config.toml
n_layer = 8
d_model = 384
n_head = 6
n_kv_head = 6
head_dim = 64
d_mlp = 1536
vocab_size = 32000
activation = "tanh_gelu"
norm = "layernorm"
norm_place = "pre"
norm_eps = 1e-05
positions = "learned"
qk_norm = false
attn_scale = 0.125
bias = "all"
tie_embeddings = true
parallel_block = false
init = "normal"
init_std_qkv = 0.0248
init_std_o = 0.0062
init_std_up = 0.0248
init_std_down = 0.0062
optimizer = "adamw"
lr = 0.00105
beta1 = 0.9
beta2 = 0.99
weight_decay = 0.13
lr_head = 0.00464
grad_clip = 2.0
warmup_steps = 597
schedule = "wsd"
decay_fraction = 0.815
decay_shape = "linear"
final_lr_fraction = 0.0
batch_tokens = 65536
seq_len = 256
doc_mask = true
train_tokens = 474500000
steps = 7241
dataset = "wikipedia_en"
Each number is 500 + 40 x the weight over its row's rms, rounded and kept within 0 to 999. Layers, rows and columns count from 0. Numbers have three digits each. The size before them is the row's rms in percent of the matrix's.

# layer 3 attention query, 384x384, rms 0.0431, rows 335-383, columns 64-127
112:434546603536513532469439569436447529525540506540477453550534436500617553500429460424557475453498497451495523485535491557441453510564489590561454459498399533534563493458490518539461456511469490
127:515509515467450518434418513471471534543532459504453491541518462530519400460530516511525528440415606493500492522503489560569499492458515474559469491455457471526454478504481437579508482517474582
118:505518436410487487546573498544526489550532548529468526509492504521458496514489509477472523492462504526471496529443479458469512563493518441504529438458525449448423534529419510529423482526530454
115:514553457556516527493516568520564412502537502510476483497528479517511493511537460471458554469552513536461587474502434497477463485503495484509507478473485510472543528477505557498424511535539410
120:478537511490507453457424480469521444466607521457529541483520451480525467452509444497453549435507558501521500472525496520481546481454555516496504556539458546541505448479515454489504493444529492
115:498489565521458534548503493479507519437497525461572428456428535506541552499475504454541435547592471486493495483503490492433468487546478494503519450459527533481553507455494554512463531463514433
128:533521464513493543552566451480541561518462516478504589483490542522455540414466558526512499480483414543473453466474514466487473429478542404427486565460539502526463524551513457468485528539500543
130:514514421618470540529553468522504563519532512511562473487481495550529650484476475492480468505504432524523462486506505473476541508498478478481471518481472481527540490506520543461553530517433467
125:456529506518498447463552534555519466550524510503458530521514546448603441526514527570451516448376498489445482546493485531527537535539423484510572482533454531497501563477473440475478482431572562
106:510454431496479521480532502457561467532548482527494472524473473550490515478537536490507565548562534537512547508489517493526497459440511458525466507486542476475482427544497452593467466503527518
121:522454486530464536525462502486449484420467472492549522480467434488430659499397552526516488570593497522540444487507505507531530484507559439600535464437532458488499479572471549488506555573514487
107:412449508460562539507466497556525462526493467552461443507529520552573524505532406459525509533533455435552587535463467509442463521516491502449526492547515483582554559513508538500544519499525479
110:552559469407475490540575395471480482469513576472450522435525529492516529483469590518496427524456529534452436534502500490472473493559528387501594512512509492555439509560481478488514521515485536
123:449473515493466525491555426490549483520524564520559472480449546526536540395472488545441491486561529533533500446524492465512501430510520387414541513529432525508508504512554515466481437483519438
124:483531511523485477497499458447473463465527522473466480463474530489578479439538527480511462452504531459544506532523486472439503441470479496437581543548478576551458472435504431501508535481501537
101:457576487534539469518532451499446523523518474499567544529563520492507539540510542502444480523434477443547415522492511493451523524547470493469441522572460530582522546494554507401552549474496545
117:468520480450501491518593497531495575497537578479429554487512537449472495483506508584494593469474433509485456525491519536512459541499480496375483514550508524493566577546495481471499536478512532
128:517553527571513524493448493480499503450445446484540558574514485471421514471484505555511487476546521518563510462493441476521480423522550538525507497483489474427618471441519596434494532515430504
089:529430472522513490452527531509526512444450498557486565511466463495479444485511545553508484559508517573484522525503477497595553486397522398470547524464501473445498417560476471502473487529506516
132:454519501559494566499471526477509505464498464441499537535550453501513450465503493453482481524534433506559526554486499459442538503571539520456482482475515486550545565486508482449561534524424472
124:499496415411518433526507524552529470581536532482518474518548528469516427520513482540494537493438537519463456548512470558517496614486486521438486520461497461522528488549558459462512510393493531
125:490440526476507466456508489521533504511502483574576448529431516497491508514536495515473497564539537476466527467546467528564483440459508533624463460472475492435475463496560565551488465470511481
136:470494549523491517460479525477395595468560446570513563539537463450517416450547485488493527512502503505478450564478553495455528515455535485512541529520452540467485502527475405493513490480462573
121:476540520523512469494501553464503519524551496470542474549579549508503511480498436486525491554529480492411476473423479486503499581514527590511469482450495580513579456474519493480541500466529465
117:485474520518475534438534450487527471428524500499576505500439514517478512453506504499514458530562425533498486479510463469505586507491491445508606495524514502492550434505493528494496503527461393
138:461504506395472470477511533498479481526542497521369472481524482474534483515541454515498562436462505468485477513492503553488513564450491497449561493557446495505498521515489418465517488444562528
104:536521425508465556470515577505490511459489443516505472531503499498470572543472511518547521552541540538491477516526508491514511483460504472546512487447516497464474516544455519519450520495590426
116:526530525520473544529498513530521554506395528488517486530458449579532639514456477485536490423529458506526481455488529496535477461567481532542471491467557478518589496469522474527477499559430460
101:518460518463538500497436527473524471579488481525454489542464486491580386500527442485512505461543509467535561497451421510515527530496501512560557507491544509513532399422464444577473473497491481
119:486509452563504488505450562509509465555518521433522486552535541478527503533552477456528510588486580496514505468483457510522549517458467555546605521501506486431568437454441434554474447471509459
124:510487465511476503485546477505526519485497507448543512544441514514507552427533493566525530515528539520508496478523492410544567470441471472565520507467580427528428526544476532604479520513461519
115:523473428520546444435457523513514461514523458449494513517523501467475479508569468493547549524517539480478545467512502524541519498510539506597526564565468535472530495509495521503526527538492566
110:537564523611598565480491558495501487568508487475390551510565485477503472459499458415536510513471432476516570483451475552508476450503509567485477547515450498505485582493431536435434497561445504
124:449453425478498494602572479558503449498530508534412480511498537503466554464474521533497535559505488501511507537529479563541503493490531457459491474516507467457408485583531527468507507434492456
134:460519500476479516477496539538474491558545476535405521483475505530583488504523472526513531509423542492528532536475449546542500478489504477523522456548422469527420496514462465538451453468546546
117:491443490500519488520541481445495531455458459610481507507437510506489644531416509516494480544513455496480479487549519516478497467456448470509451513577525463435463528510518625446475527500492555
122:446516476398457436516557459521554490457499510545454591510528481508431492450479572565424522526528514523507501489515538426473492486466461431518513549561484526485489529573470500456487468517556524
112:507503481516535491496529512537545476563457530473534533504524552527535512511492464488488471501475480439531498469455424521513487513579449540478489470487474536552505528507560479437528523459478424
129:511568512533516429476538486530484485521469553555468553470524522435446459560510494512480468526433525482464531490525474527513468501482513548525490510571443511427511511475488565415447458479466548
108:556479489542500512472502518492539465491451445501490496457535492523416523553491536520527508493590513511558580465515494462532467494503571552566531439486471453374483497474500570478467543533524503
132:478576483586474488547538502507522506531542557553507462472514551519489563532476471484447513536509533511409495480528549542479478519468511496490528509510422488493481536533512539453496437475578479
115:453457511540510463488526517490506480500519467617534581499494510495530459500511461523503467491508499510514555488491452495517498508469488505574524506521357495420486495516461562479469490512488487
098:520568510460481465546461422451412500519508575453568433476504509466520497505561530480521480442470516458472413540505565449427474518548454515432550532541462519571538488486573432504466481484419492
128:496525466485532519501510542501528425535561526534482494502466497502427480523492530489478543588486515553425510542512539538522483497487561507489468415485469461409509492533514539508433466447599481
117:492438529519581482435426565543507453496538446570497556569538476491449434473522467502464503530563480472550552435464492568530471521469509498515486542560511502479470503475499560441518499479537433
117:459548492607506467523416487505412579481509553489514479464515538417510584505481450567534473531474443462522485480501536542501504534527490520468540497559494495473516509493535505446565460448456490
120:494448438474473498469539529531512445507528466491470541465509548554534485517533500517520483535440491520494501570606487537503486505515475390436470496533504488472497511535478536486474500518519499
099:475451539544496500427463594479506515461458411494478527569460525468468460435487506549524545496593531546505552459456474483530546483481517535549519464489489512505549410420435483485522556554540496
122:452452514524514510512567447570531465500499537592493511507519486511440448496498443474435493511575467494497548561470410447530573502502514437564538508539444496473503550509468556429520522522493459